Weights of a small transformer language model: MLP 1024 tanh GELU, learned positions.
Each number is 128 + 32 x the weight over the matrix's rms, rounded and kept within 0 to 255. Layers, rows and columns count from 0. Numbers have three digits each.

# down: layer 2 MLP down (transposed), 1024x256, rms 0.0658, rows 95-147, columns 128-255
# up: layer 2 MLP up, 1024x256, rms 0.0732, rows 96-147, columns 128-255
down95:049126107142095142118090162130133142147158157154168156130149104170112084128156094118135124079137097102144164146086161141122119072099145114095179092102144130081116073179076077164088168126188102110092054142123155142092131153126157130097128151099144142164100153152213148133158096199116143088111082108108135109138121103160128144132101100185125182112161103135057116137137170145164110152122
up96:128167105122121118110149106067163140110137153125178135137135139144097096153071144094117095069136102131145127153150129146151158125152125101147103166143153116114126112102096121128174123164119140135121106109148101128112107132097108147101150129109140100079152085099098130156125145112137106149097106148082108091126105067156093064145101098132121161117101143127093169127115142132117077111110
down96:119100119163129120137149094112120165123095091139106124176102106177109112135124129152175162138168090091099175112101089100085157130095152122085061139183110136098154126138166107140158128117130136151111165152136150081130137161189125116153161088116130125132170092072143122060128095116149108119137188158136105140137164112120102149145193102108143102163162098099122090129145143178115114086107
up97:165144153155087152131142106109149171137112113154125101155124098143154092120132141125147140146192123155134081137132129152097171072163082091145072105139108166154125177157116107120133089164069212068111117132090161129088144127080084082202078123124122064115164124152118108038129166098090129058132135131088155125142129127149123153096129152109169138105097115105122119138126111163084149095159
down97:113122142159106090141087151141168103111123154126110173126128112159159091051082102145104066128083144137086092107158177128185158174076146177139138104162136117095092102123095143115093143121091136094107104095154165117099148087157100122094107045124146120143111139120150130117130157181037073074143127146173062207110166143145123123130149097182166122095128159058118123053126200116090122140164
up98:142164158119115118105123164115147168116134153103124117097128110138151118152128112157181134084101119164141117121140104111157124147159112196146140121167176110134106109146168147122134157111149114108139151100117121119116159129135141119144151118156113144149117127073115072134132118153150141124145133075160147088140161127123145152115114168096162116172140099079146148108092140150124127170163
down98:189139143151137116101132114080194165070110138152135101072088109138116143141122139164108106108141100127116136143121128105177088069146099150136116068150163092113124094119141193154158086164170140167139144083117162128113151053140108160088114098188143129130139114107096083062097076184166143079140096094163128060150142134103195087109099154103109094153199089115115128144112167104060113131162
up99:113117170077157160200065169171147166129131046111122104075087099104210078146152152152156122127141180133149091168137124066152136172161138096112126152168166148143112117171132089123140103128112116131146152135110166132125102115103122051085014191109165129143117096092161090166118083097189135137092109147141166146164110143109095107148171100106117099217099153184110058099104169134148152135213
down99:121217065084087098169101135122147185159089118044207131150150121103110107138155166164098135221151213130120125229123096102151056147158105134134120119135171178165168067195180131122158157137108102126135133112083133085150138152111128158165147187170138071107150178153076179142130086094139115178110146127205138127154181055132162114148185086180124061178083166143061105114048182112106099133125
up100:145125117107111110129065133092126190150124090100108097110165091162135092122084132154132114203107137178114167201143156151143152151104089185159152092154122121158134108126099163175123181154109141095107123137118085155048152127101129118107140159106109145122170121042164143090173143113133106118120112179169078060154143063180179123148086098124108142190181105101116170172083113075062072117167
down100:148058104113073111142078161129139152125157110102088128115197155125161113083129135136160195140134153153065135104103100107113089116109126174179070111164140119183131159161126120077111148157116102096100131122132115205154178165067135091050169172133123104149101159158153161169117166093078098164134201130089068094188155101148081106149123175118163149206154110133108200203088107160124125167127
up101:133092116102126119108138156155106142117152099092122086126162115169157150101136131161106103137150137106149114155208120175167177106082122143073107159115100143123130136152167079151107182141194099077143038156102156129111130105178126167112123170101100136156110149134157169065077105125194131177055089167140169062162077209169093124091080193171096122147078101091166105153170160118105149063106
down101:114104137138111129163176126112119194154122100086085101113133202079107154134085139061145158127156149126231147113124187172117190075164158123091087088117125142110153099157174072118115107149132107101128115151123100121115174079090125135122112169071074116197153106180136145130145127098159114136159138160119158102149147124102119079088103165156120121225096112095060163125148111164134083096143
up102:136044144091127116135046129101122130076147040094155131133142145093127085121167127093119179108099149146193093133083163163182166110100112110093109167110116070100144202086116115106083146159124186153113218150141137149120084073213087121115157108112071157146100084073182118120139190140155182177151162129131143142123102097088178111140135114145110143205164148129200159166161100076156110089142
down102:058107105107082120137103127151165165159113115091082140114128124112118135101185138074149132119189088105156164115128176131172137174112158117144169119010133082153122109081152124145076142169169159193143235143132102197184154104162090142057178130139152122094117072157153089109139145140098099213189150180113204141078114078136153085160084081107124090109110164081154094138168118115127138201114
up103:142081072098075149196114155118104130118114166135161141091101119139097126128102164085164200104193113104102111110138152094155167000167182042122116128188163118115162075100165113105178087128129124107116173146121119130100152123169114084087085092096085152100043057166171075090129162107169105134050175124122142123156079107121127104127152159159068150113086112164168141121113103161167109136113
down103:167136190103108148153092147079162142185119143152174165172118172145113160175128136093165130084142146135141140109129116155138088156110146138175166127145115137149180143101184150087126115099120156034163140154155119160130090118159209147136081103127157106122156127168109137106163106122135090150155089182188139126088104068116085101139140095074190086114132077164056092119088090130097162168195
up104:169159128163152077128157119147111118222157086121084087146124192063131127090117122175069121168097137089208137165163167153177057145145101162115080108176166091127076141162090154170077155115108153158099154057146170081175152099129072054100093165151117101161130146139160120118156077164136183121088035128136090126076134136128136133165101107108141158075161122063153138114127124178091087135120
down104:129116177104157184132138149108190107136115140099171184132136085159165130085093130147161154107109149093138074152038101138152133130142171176141132118100126124113132170139156119097120121142126084152098163118133108159068144157148149094127160080240148127092077189156130105156121146065130123115098161098138127147076118131136117086110094127114106083121103082067136107134111194138070116147156
up105:121155117090131182127095165116128170079145140100122145109097159146129140144181116130117159070128101106144133164162112159142156178124125086132167110147137079132140104124097093143159133146143130108134087127159099150150130102163100124144128096151141167090147099136165122112080081117153138091128147179128113166137119130096118104158055136097156078150107149082130118140134103148128141115156
down105:152120113134120143130123150125071157189131154085062136135124117159123112135062117119114154154093130117125158124107146137132085108152139149135164096104135074097162144080162083130120080135116100162106142106176141115143119102113091172120138097082136141160134085122162138097106149119113104147126115087123138080130071107109213160144076142119108146114113169150134101120166105087124169101110
up106:114117139148204068044114133119108111109159126107106118143148083080159114138100145114127125157148107128164141087182126124165122075167144151152140093121144162149112167099121147114193103108117117113072132110144140155136160141048115133108119146180135089142122141122115128137135131158133179159100176142124085152107142168154098174113165085102104090139138156115077089119147092113125118093085
down106:172091083109107123121110138091131129131095153154118142130147123080143129091127143092086154127103129124126147152126116134097176123138150093145110119168152107179149086116137134100116098080095167209142126118112123140077142150112158107122117065146110066101156132116098149163083149100140164161108167121167233159148142131168144159141067159090155160129111149151115117118150139109144104141120
up107:066122144103176126169127165102120135127099142127119137156127195157111128138128116169140108166104097149096085123117127108115144094085142118129143151152112091085135169118131143144125131130171089134141135076157090078134139123122117082121155135117140126167108067136064099089150070131128137194115160116168094099140097118134168081117089150106140121126201094113107108146115129138103100092124
down107:077176119172153089085179116116134093110149136145093106135141161065138133107100167144132162120109176136112111167099134132122064135129104126140067136136110122114093127129116138172124146134108144064089156101156112113126130099085159139158148141135160093090100165166138115202132120103142165054057071116111074106115141160131149111142094095096188100085119143126127120096156092089143119112128
up108:107098138154172121133154108106114143128108151092137108143142122109109177177161112133147130138138098110125110103147098152124135130082151073113177082092117135161093148126128088110142171132170094131161142169126134100113133054127160120167148097106153167164141133112131098131099139181149137145097147144106134153146143130086123136193090084107121119135165126095183096150127137139138129108053
down108:112112118099111123120089118157084168142156130150150181101122122070102111142150120039109160118055097151118124116136131127105138136134174106089165209124116088109046111135044098104119112158103175109144099160125108145148142046118188123160116115145162104129153157085135121142098131086140152122086117136128144173102101132177106090133118156139104164162186154160153160130115144105159156163133
up109:138099129114169119156102145042165166148087064119089123126152098204131111133146116088139103097120162145142176119180119117096140140132084104139117109125150069101142168141162074064138146101132095116066186159120132090136148218109099116103133088127134091134105059019161097056140171133176114124114127056165167139176182133098143149074121147211180094143164171143166115135136100131096189070157
down109:073161092139129169111132187121194134113049118087189122095121082128216074097147131152103071085101132179083123138101147117112122177155093127101127182104175098127168133139143092104107136062124163097109145090133180095127079173139103167073114063138110113176114103097186157106076114092205081104136159178105137205130178171160134152224102137139122118145185158096124092148134128084157116079131
up110:120116160135082154243119120164121147115111152115135081106126086166073077125128155130067130129117119100082127190142092121150078106118113159106112084139091145100082119106092125214076118136095140092156108105096130078156165125129087132137165188157106142084107114168107121126084094151199173100092157170132183117177134126154160090095088108064123118126128051141063112173052159199137104116180
down110:098064109108134174119123125103085159147071120072135104149166134141132136124126152126148152112144095141163189092201161189156116196162138197083091149142098117076167154140111131081123130159168160112124098110084152204145146100096083129153146193129106155107184191145051124067122082108122105129195211115139087095145158110106150135140131113113085129175148170125182094086169098151117090106040
up111:103087109142096143120099133090071118127220144122100142135111149120091177120112120121121133176051084187120144165171145083170125098170134078109103122152145146113079157136113159190112127057127142085134130163063144100085132169052121150129092167133155137196093078128107087107092103137175079108145129108117061127101083064132201130162092091113154177113133090083134180099144140125115164117108
down111:089155116116127120095149135098129141183137159161100139228156141189142135048099162130122152103096160123097158082072141109127141146110197135123138115107110072141148143078111102116099137080168169090163181100120104134153099160122145097145122161128125152066144146111128214133158128136154178170200142143125161159145100123158117124095151128132092113117134151078151155141104107133117100086124
up112:149154143135139135068145157152094135155144181111149122143096158098180163170141114133135122133177138100107140098147141157074114139146124121092120111137146125090155142107145110150163169171166135156065216133159178117172114152124127100128138110105130145155116158146158109129096172155155115129121137109144196069159126080089104104162128100065132094100147102154121099140170115103108099075080
down112:145086167130089132117110102103139184099147178122142176099180120074118149145069158137100124138110115148072098130121099099114126152089120137131101121095139160153154141116117136151105110071097143109064105139166131098100151189066141158106169146089175137139064056133085159148156160133128094160149097168112145102121161128131134141148133104132135142129157140150159144150095087206108137114110
up113:109156101118110117127173122147152117143135121116104131056154107102132173111119121117097120131114130138167134126146154125106160143144112068137148133167135162110129107132159119120106126141148155111100155104088148143164138129084149126160139135128137127087162146094152129128126123129115094115140123141153081085146134107146109188149147094110117122111148150131166118090169137130186148140090
down113:085129088155171063157092128152160106115124061147086146120100090114143125160104153104063083140115090145113140126178129133118085144121129132123170122155136122086127110157127126160124136167156177067121127140151105095116150136159101088128212142132155109151148142133105088115188094143120092117093134164152117102164146071129134135117168087145111090041148112157120073080156141106106105097092
up114:137095170070138192166127099071096137124109128119125147147087153202095135134181124152133097180183130182149153130083129078140172146126145094084120109137109138129139119116177113179181149150104139128146066108074139147066133127102154153132160070096212092128092140135027114137087194084136090171120157090136098171091194119181139138124117135179024066162102108213119132157096142147108079102108
down114:122161074119087107162132105151106053129133125150086128158091109143154048165127141134146144122161113130139136118103127096109060102100090150091141102146100141124187171107091099062077114056143099212094144111130094185140117111075130119164142138134092142096072178096136188143218099156109150102119117110090093115169112136130106107121063161105120166148129077189116145152093139150129147183124
up115:105113106132129171075138098141111171148095078094123145139110107132130202135172135151116139132108102112123143117092128154174109160102125077131080084122151075159104137068125115193106130091173118144123142107155070140102124084120136136127136128124139113079135148109157125132114186111149165144130109109107171132142083088130090110144137119181055089183118127123141152170140152102110122137140
down115:142112123164135172129110134149088090173125141112108113152182099147108067166170149131130138117116151085125147165105165174165090156154142129112085072088124108062202199005121042186136104060114103142118068146114099107106103117106092170144152098121124054141114096120140139134123145076151121098123082097098177117152165134138140111149163106118093097170097056165129123161128138098119103197083
up116:119116122117173131162112177089132126121132098116155180123169117180121170148123109191162162125137104128087108164082131164129106100107138062152091090129124112180145130094153165067084129141140135079199131096164085141194151094077139097196111144090100127166041092114113123108079105094122117152138103089129108088119126132136097144139102169099082151143119143169118136117171089126092159074139
down116:196123089153065119160115161180134161157104138141106132138153141133087108117135102103119159117125082090111141108060108140091110102115133122141121131122182150117057126115128106156146167139064108100126123170100147131112083136107112069150126149116112091118117105119095141131069132085116128177149154129148062099149176174150107090118117166103179098086109160174103152128145084075135097153106
up117:140135124095180040112101135105134132129198106170062120087144136162116126154117085111127117123159110115115128162154134127109144160140143093075114140131080153094122115127156136165170126119124160080153106173109117131201121139108085097147118097123112118113156113059126083084131138119081159072106097122126121092148110097072117103138101158189107138083208101140151162111133076171154124094153
down117:177043153144117097144112133083135111117099089131188117138127134128150109152093122170110128152124110182087161130147100141132175072111146092096172118136141056112124147091157107111151112156176198147073133133133117111157127133136076185081104147053137092137133108106076132099106080084097077142139151107136139107151084119125128202093131126120124068128058107106122083165116132124168113163122
up118:196109167058107075072146076092141082114250197069121100133154075131106063186136140200161126165114115102093142111185170151118137132142068133146202152115163194157134156182148063100155168154105160120113103202149089112116106087141123075112137121114150071164065083070104102073133143116136097112094141058137050147096134142106099130181086130124188186167180132172126164159085148138097118141089
down118:079127182189151203132111104152127134126141082158111140130155143133083109072083125101138109065120105112125125122128206129188114131170234124086097210098068099111150135124067122131058145078106084116132131120152213083117182073135144191130116118132118158047187200128166101133168145101107210139122126171112124165159147148136068119108102112116129111111159090130124123087124142096194141185137
up119:164116163141070138158104109137113124120197099112171116169109048104164114096079101122116128161086153085121137106146173055143084117031124170107128180169151126117091171084211127236169124092060099099117172174153128187127110143105200143193100150155124159064129068170167142171184145168145134165114089037118189112076162095129151156160127090073156077094150172110145081105082188126081103135158
down119:107182167168180161125122190108168187165124123114133108127125131122142145103136161108168089184039079098118075077109111108156101172188129137202121115115165099175106094139129149155121077058158174105102135115062112125137139124178144106128137121167073096107036113165117108103202055089135093132077118139127178122129088137140102113124134112094145138069113092105096112128078150197117150168095
up120:065113142105111155092117147150139142100154066111158156149136072189159142149132087127104168122138098134176109167118139178145127133118151104125076198166093150147128111129128200174121102114108166050167099198135149156071181139157136107122111179128147128130158111123134129111114095118125166126148108129157121101097111128175134070132150153152104153145155077131127137149116103100125200136132
down120:107111152160104184101137075125119187150121146159164134177107127084168170094101056143192053104131185091130124203191149155177093102146175137105123138153115130155098102134106213106141172125089152144135154101137118136094158123064079194106131166099122147140113073131105156187094111168132086072130173169086115144168107131142113169164148157103113130126149133180081064131142158124141168113082
up121:152163134120108195183167166113150154139189113139134123093124126131105104163124097172112102059156155119157092132177161146097129197109146154121132131081144088064114103153144113092161120078130087145114089100166145127103155151071087167131120146225120142159153131097149155128076041119081127129087130124158178117171150137153151094125106077138168090144115131053137078136186043160099108138168
down121:070158139166171148155095121169151094144149189101136182120138120118128095117165123113124074140160123126169181058150187116104119151159118145157137117174090158110115081069162154156128110143051068121183078128077188131124133131084133139106137112097140103162131117117132132168109106159153150172116100112175110039172071048098104155114137069083149116111171125144112154162125099131189136106139
up122:127142083175172089181120123168102171078078103070086113131124098136107118144087128130093109161158105169125095180120129132110142183102096132099149075134162150055099165112164118162122112135138127121165117129121107149107134120155106156112086135093177174096107123112133129124067107095175080137141153113147110179159219092150128185101117047156139062144179094148180092091136119133115119155140
down122:137143153082144184091183133159147084157140159157158096080142145114086131071124113149135171092091147121146117107088135141111158118143129078163120150172117165145071075122125124124104175130175121151087127180098158177166144106107159148171143142081105157109095093165131066128166125126126147110168105109164122113121114108144123090092091086122073140049115125107148165107125130135136093143106
up123:141108189114098126131096157157126155187162147117105136126145141117118110185145140156154089118149147125116114158142118127131146151143114098125084188126190115145152167132105145127095098147155187167203149127133087103124132171105167119112112103125116104160137087131124097150142072151090126149088175125135093100121084112124142172111142138115088135094117079198148164161160123117120136128172
down123:174131109129104125138139078131074092118092179122135117194183130118111164150113079152106084124141133129121151091092136133080133146107112102118101138104140091124114154118131100149166096140107112148130097089090124113128108175157165123129120147124134050172117184099132123111118126102151161121209123147124114166133161153096099145111139153093096178143154112103152112094146127174108127115058
up124:119146175102180115063123064059139123070140099161120156171073087125153129153161117116097144095161094126144161114190193122111178156129125113163148124173157202084164075209084073109181182104120129120062142081141097127133191167127105135121119104125120131119092180117148118085128144169121164141107098086101135154138148124081071199145076135113130071171146094102114125111131151121175144092118
down124:098145179120174162131129107140148123095132104176125154131186112096159115118079137201133123066111095127136136095122193106149117122148095157117116117072098081140126149150061147162093116148173089104143115126092175126105108145065094117127178096168178149167157051120085159128082139126158185095114114067087136140098114075146125154151139123125162152062146063148169082165130194135149146128110
up125:162152120121077168175155116127075112128149137130190136162141105124111078145140073088109181101101098134155168122109115101144077129138112154132142181103155124120078128143158189143117165147130089079161081150145077175123101136172120112132144137103077107142119125161061096123131097101143172095154126114076129170094163128118141067065137120137080126148128066070143136122123087116087179143112
down125:157095099134088097181144113091150167084128120172174154103158138194079117100113193167187166131125138112104147151096182145092148080052093121121131114127195148134158111148090128133136129140122135140156130120109048158167120131087112154141093125095159131142129112088054141071143127068090085117200163123094096072119131097107122023132093130124143090137069122164134063130135111114075146100090
up126:152095127081096141162071173128152138101185156093111159147133136202153122150146124162164153137093088106040132139139161147175075086118116097154144157119133140147133134144076092123124167135173087123129146076216168129096098111105083155096102148127097104073135112130151075099113130155108151095126088102097131147135096134087121096115072112161134087122147098148157142092135138154190131093143
down126:118153130093152090104144049120110057155152114162087145114082123106199094095153137096133088145169144104125129166119150096116079121108148113130110115183117146115120138184152199153130127136176124124132143126122145174114090100126129145165083085147129106133117117101079105098103142107121117183116111167172120104120161150096125168110161106087098157130111143063144143163170104086079109088078
up127:168155105105123110127116125134137158066142123116163154103138141112083116107126128147142144072137181136137111100137165158099121104112173095176088121111185130177205147127102122130111140163138153102094103095149148175097122119131076121107129166166154131111162130151078138095138110133105146161127100107154132092124165163227092113123080124128200133145140131112140140142133113115161077085147
down127:167138075133125093133157153176096119119099155116124144160110196121143186136110118124133135160159064138052138093201101150164097106095072098138079170138125134145171197128131142107138172161092157162145071103132098158170117117143141096140147111132082113127092135120124096129085127124147151116167118098083118068066199171125063126115175104103128094158148152105172154100081149131117129170096
up128:134100137127136140099119164101086115123109175160141140139111105112096124145136103090153139177103123141097134096116105112095082154103115115159121088151127110143136142115110127077117127116167125156172127102093126129166169078196102158081146106113129153131132084172098095184109059087150106107145187106071143075187113119069126114051101157166125162153106127139117107127091179142150154098123
down128:099135106087096157150146119135137135208120112147131150078153168138105101121116180079136158115084151120105153138121110096149130146151165139184091101128156105108090157110094142132140095102106143144104165094161130082142164144148129129129095193114077084129193109143122126141110130140070153121116168144168119202054166157122109179147115157066144092111058105064153132145119117114080129118182
up129:174130091119181142144151156163143169094112107145075114118193106128179144174084133150184136045139104069121172146152160111126120106123094130137064144172099119091134186155128153109181149156176088100138107135100124124105133138092136128172105089147091100075092119168159104123153099157192147213104192125121098103083208115116141155142107126121079163163146139111123149125132098101124147099107
down129:143154074131096164124075115163141115121171055155131134166136149135035125127139168099143178181133047109063106165095179144107105060140198144072063083181193120095151137128110114159099088154095112050140079141120165116129166141087163121146142126065135081128104152146090126158119155130104149147137094143139146128155061157193109148121150142162130120146144145160118141114114095122070168135119
up130:131100159144183164144120154168107153111133089083132133103127133149129154117169145128126087114169166149116124087091114183152145099165213082126122095126164178119086108137121167112135140109167136099133147142126147166108181109135087191177064179128098117132153071115147091115122127107144094146111124158116124152104164141155117118122100137125088099158133118129147131132127130073073131088158
down130:142153104154140139132152147140176111125141126067105108094182106129102124096113171146139103169136117130077113063076122117146143103124163073153157129190133123078124079079151153089142081061146163163111120140125149130139149167103140103196050136103105108141156122134152143156192124162169119165115182094096105133110154128180160142118162164192124089156078142158079131135117076123123103076148
up131:110164186046130117096081154121141140091101102143116070148099117131130110121185203127145052073163148129155128115153127142149132100093143160100149148109104091103102088116154130109148119159127136127124144209144112146129118126103106148156189096169118158134144119179086073144099103144096148124135132141139072167159132136116084102104149111124113080149144135140173099093157137070103182175115
down131:104143136164142125149134080188132108160155102121159072203107135064138174122096074163167142155140114135090129114131152091157131115115139174144145097121082104150064165126113110193120114123169138096106195142134122089148115095115134151147099184133097160114112124126170171057134100151106126086099153123121190108134121151086130167136137130132126146107135186153111139112101131171134129153129
up132:108167157100151103169139155120142174149108098156123210169125057166146135155117100094156144105151102100084121151129169117141153113091129166125045122084153105149070123155120099182154080126091128146083084151113126116106138148128135112179114133166153125137124161107140158124140130107124152181105156069099121170152121102186166131137112164061125110098101114167085120157119140137116173102062
down132:187117141129128133127128108147184141137115138103149120133124142109118098121129143133119123136165120097145078129108072123102098170132077116072153178062154136171179153133093149138070116157073134101100165086142151142170145139089090199190143121081109180188117112172118106183152122089107110128155169121149146099097119098138113128107117111105099126137091160190188097111176176150165112142118
up133:114176133164205095146119181140108160040062099135078200107152115152197157192038054115189126136128137122070178176141169094134063196150192138096122118163085046083168137088072154108105042006172121099139107073147115139050080055137164093143099092107145152125198163106079091114050054103086084117075164196115121043200085177053142133202152110118088123105176130110120067070127119102117182127092
down133:096089097158141143132062115099124121111094133181169115077173057059132178091134088128119089086104107093063132135107089205118045127178180143135142133203150096140105080141059178036075123076128092114132148131175090138136158088132128115119146174090087133052130116115111162186181109077049099126142180151160111128105137112129146094132096161088122157160142152133181131170114119100142155142169
up134:099176079123154170093133114127107122064068159170124130107125115191144182132115059130151124106106081067153128072096131132101201120127125117161035091105151113118079194109068076065109146121166168128173118099141179167088150034155184122136200144137109131056134155123134148106178039126134201191134137169110143079126106083121126153131170069173118217162170097116171166187163145083139095101126
down134:151148097129115126123127096090111126147071110162185107154134138166138141138145105136110140145117114165094059163108148082200130084142112096114122133026121146099131121084101082091169177185162090067120081142170081147169133073121160202109138199181126112149132128136139202108194165155119169128146080157081021144149070138202142148129123122134132196173150162068140151118131117135129104121114
up135:134202142119118127111153102129118133100062087155079137107157136097120113044138144103132088109089081125121151102105095108077137163167095103099105119137101152145088114100139208105086105148127200125112111097061124093124122152142103131104104103114105180094097092103095177164082126144144172138081094144100107130167114098163144185079141084111100131124111115081133093135116083161170130158119
down135:150167106111105140127130151124106149129070099183132128169137130189083134137165096145120116094100119144101094176146184113129134126129072135082148119135085124154142130071155089189115100134183145147140079120105122109110115110147122082082106072109149068102115118132143065149135089062082124185127126096120145069165138141185153103193085078180108169104133131121135118094177149097135116115146
up136:066163095169123109168114136091149118128170134110108150112087113131153120153021130090137115148158134123074175153111144145130085169116124147152133087121152131043096100153142115182152134130124158139144100117143136144094179164108143164160143120123140147145102173131112140111114110140117108123166147154155123070148120078162132119096139122141146130152130120094116075113135107136163182177141
down136:160047143163130124094103115199122144116122150091109124092086132094080084117099162086118084123115119084171153148115097113086170128172167093163129118145168108096065113131058132094143115155075114127157108109114151159131099130136153132100123153153090146062114171181106150122182161163116132090156092154114104110097150109142088123085160140122139112104163111108115117125087108103183095132221
up137:155115120139154091087098106125081144111085144118122042098120087072117086132151114139165161088147131140122201198157126176140165165134101137106117144153169120053095108155073099120130127156217135145223153157087108130128154097123101148107103098088153055181142121142128118163083113112149125097108130129149083121118130107078086123161145146121173074048161130098180105065130126166134115114126
down137:192076089142136103073157079059097127187102161105143141136124108078137188104123067160162117146125158100074155176111114065135161175112066116126134152137089047123089194117086146133170136146073128119121168178077159104156116095107108169137181121180157089155085106140221165145183093158157112126153166061118111096105086181151137138106140068146056113117105145152193146149075125167174109139168
up138:133131123117100101182112155149111090118157107134125160149121137161154111141188084125174113084120104103163093133089148138144118135120100129095075145115148092093177167174170147139143122164100173105063071100143150091133125081120157081183135099157138131168183133072084059116069134090109107142076134104135093110141107100167108153093079093167062133117168114108099130179112075156151137124207
down138:146128114130156084112163074104097182136128115123143142129112176081146111056140120113117121151176184180119139114149075205087141086113156149124165149116152143151119134155115185064116088148093183049089145141139160092171161128166100098098097135133093121148085153100111154115151141106084115173145072160122099108149092206148072134129083130144104161094128139090076133176173161162169138165120
up139:185123111095145191117228131134129183102127155089158146093157127115113124099123148061124151191134071192113111180164147128131134103190073135122198128203139181082143171148134060097123130152064097070120141068184154155135125104190124110155083129115139145076193121137118118145126132175103149192181098122156135088082119139169105052090142112115135119152082146118089058128101098179134108133159
down139:089117167156093099130083178152100228141131158171161107191140082175093146078075163108141086135139122064116157137066110141086072056106129095156085124169128132122153161099161147168086086104118146210143090161105120074110123118057090143124162180137059125130154153183122143229148128113187127171205074085125120119118107130069138086098126068182142118156122119113162156133146159109136087155164
up140:168104114104095084151190091087147153181086108076108188165097071222133061121112133097119097133101105138140055141095114148138105119130170086120148060121141135133102087154145116173081130143186102181097093108140108164121097150154091096115114077138100162140129080097167181097097244097173124181061152106171124155097098112068117150118122111070153114194119154149121166167112157126103138129130
down140:122193144157126111109086160147134075095153140121152113183122110105124146138154109082139115204072123212091140114050031145130137117155155069096089085107095091148089141189183121084168073079135078118090218162077140132175105092067217185161140104113052083160205079151158170100100098116098187074131123078057116148114157143182084170089116086102119052176059125100133136092144165148129167146111
up141:108118162114144129104159147162127155103106121155130101137100129091087074074172115075113107131099142191143131098110144141131109091177103132133150086110140143163137112105090145110195138123145139090182073147144114170115112153092143130167164149139127185167106161111090136159163158115109126135126082098170143100123102140130144134146116145179080164118142102123134155117108176107082126156143
down141:074108152151146181132179094107119119136131129171081086129137113169148112125146128135082095119195146116135162112126143121110109120073111099166144073101128162160105150124138089137136157121111121121148179143176058125181102153123123104156160092088161108086071182122093123199162140121125136158153154096113100178150154124101126107154142197137121139145150160181156112077128104103106118151036
up142:134144184108161087129078132156114116103103136112100122132136185163113085095178103183120145173099189169107123115129127089123121107154157117112111126058118156113162158148180138144212185102133125135151095115140121135086155152089093109113144148165083081197093077096137104098146104136181125141130127130150107147118113150110150132111128154078130158163125097143131114160105118140139136131132
down142:140123044176178088130101137119109133164113085116119147157163174154176101127181111153129148111110171175069167155162162143099089101154169108128092127100204116158090144148152127125170213108142131128160130118115157175115186132102050166090167129079143094133108081114162117131117129150126151137142085119041085121122163130141109148176080189030128095141170190111196121089108105201069114101144
up143:173179102171205161129141140118118132123180094145107111133113096150109151109154173186101129100154155067194138117085102088140143158130101115081160134128107144084177104117123116145114149166128136111123096142079115147115134104106139096104150073082135109057158105100104105182119097110135192115096125153171118104181183106124115177088153127167161131069112081129121184107155092095104144121127
down143:140078152155113087074134120066151134177108121097080133141102127129204140158061133130095141109123142133122105154149115166064118109166127113143138078128132151150113130161172105143176074104155109139177122115179217149156079178200169114120165208123151095072076135122117116083128143107167143162132135146085124141138204099138160098116091159105148145174139172086178112122135109100124107102146
up144:151117142112134149172108103127120090122085152112108083173139078146104092149172106101186150150161103122156095119115124074149115136144127138083158114087128158139052170086105142126076147166122081166137083133127093158118181101089086195183172103149083158200093099108129141122142104138167157163126092076110106104162120071184131178125106130125138087138182109139127131169118112145152070117127
down144:091191089150202117144161112103133119105094148151110143081154106139138178138129070165108092108138131152096122142147166096115113111140049134109197127126119100084168160145161177121094117125152135175170135167126140116162073097085163119097115119145141111158119112114147151121149132166151129142130157167173099113160146146113077163090120169152154170087069203129119178112108122086167076142130
up145:154127092093119107147127154099108130135126108119083058134145090087154129107145105102145138064140110183111111114121094084141116124084063200073121091094154097104100158083090133112119126137098126089168140113156162135157155101170154137132131181124120157160066128091118125159097113121144138158091127131159152076141130077116105154113117158129142154164098181110125039151122130121149157120118
down145:135122108126105139158141085145109136112100173136065128140119133093153092135210062135165078077154109142164144130180100142079148094097167162124136076134159128144120140095153077138166070114139121153149088087133140097135143146090165128128120153090143129183104136138124172101090153084130169081098116116180139098120123115118079142109113143083128147122085113118078098145058047135159168173154
up146:163149159124144093108129108121147125117104134180136134116139092183190100155108115116178151112114146134116127119115116127105121114146076120116123118107122119132118090108139150122149164055115114147091136177170087107156090100109178099120126159206116081120042171150188061137117085155048108110135132123111128081151111117094170066089082158136122075187164089162118027099117102121080113140152
down146:148176197149094086069164085063102144087176107118122120111080108122121052156108154196142122171169173126050147079107166130137077117119117166164112210156133149164149205080107194072146207123158049060129113170113107099112159157183182129088089122152143130147139115175071157153121157164159091123122112182150062137161114157112133081103191189179127109135170118087157127144170111177092190163126
up147:113124170123113110127181141092115153127138143157114134102108118091057135151162114134190105124198117138126177128121147108140153123109108133125123140082107144107177125135181146103096138126125187187129139073173133101104169109112129093124138104071121107140140120126113117116183140155154163118099187080166121103181124096134170095066060164103173089166184128135186079205190122062132108084148
down147:078126122069138118117173158134097135106101172114131151069040184100085115176105158099116152128124092186095122119106092132120095179102148081077118157114107091133124127130121079141127131111142215137108123085119101151180105090102110127148104091061081130170124082098126147134197173180128137084079176083089117075116118078116111095127166115083167167106114113190129155134122197141091086103114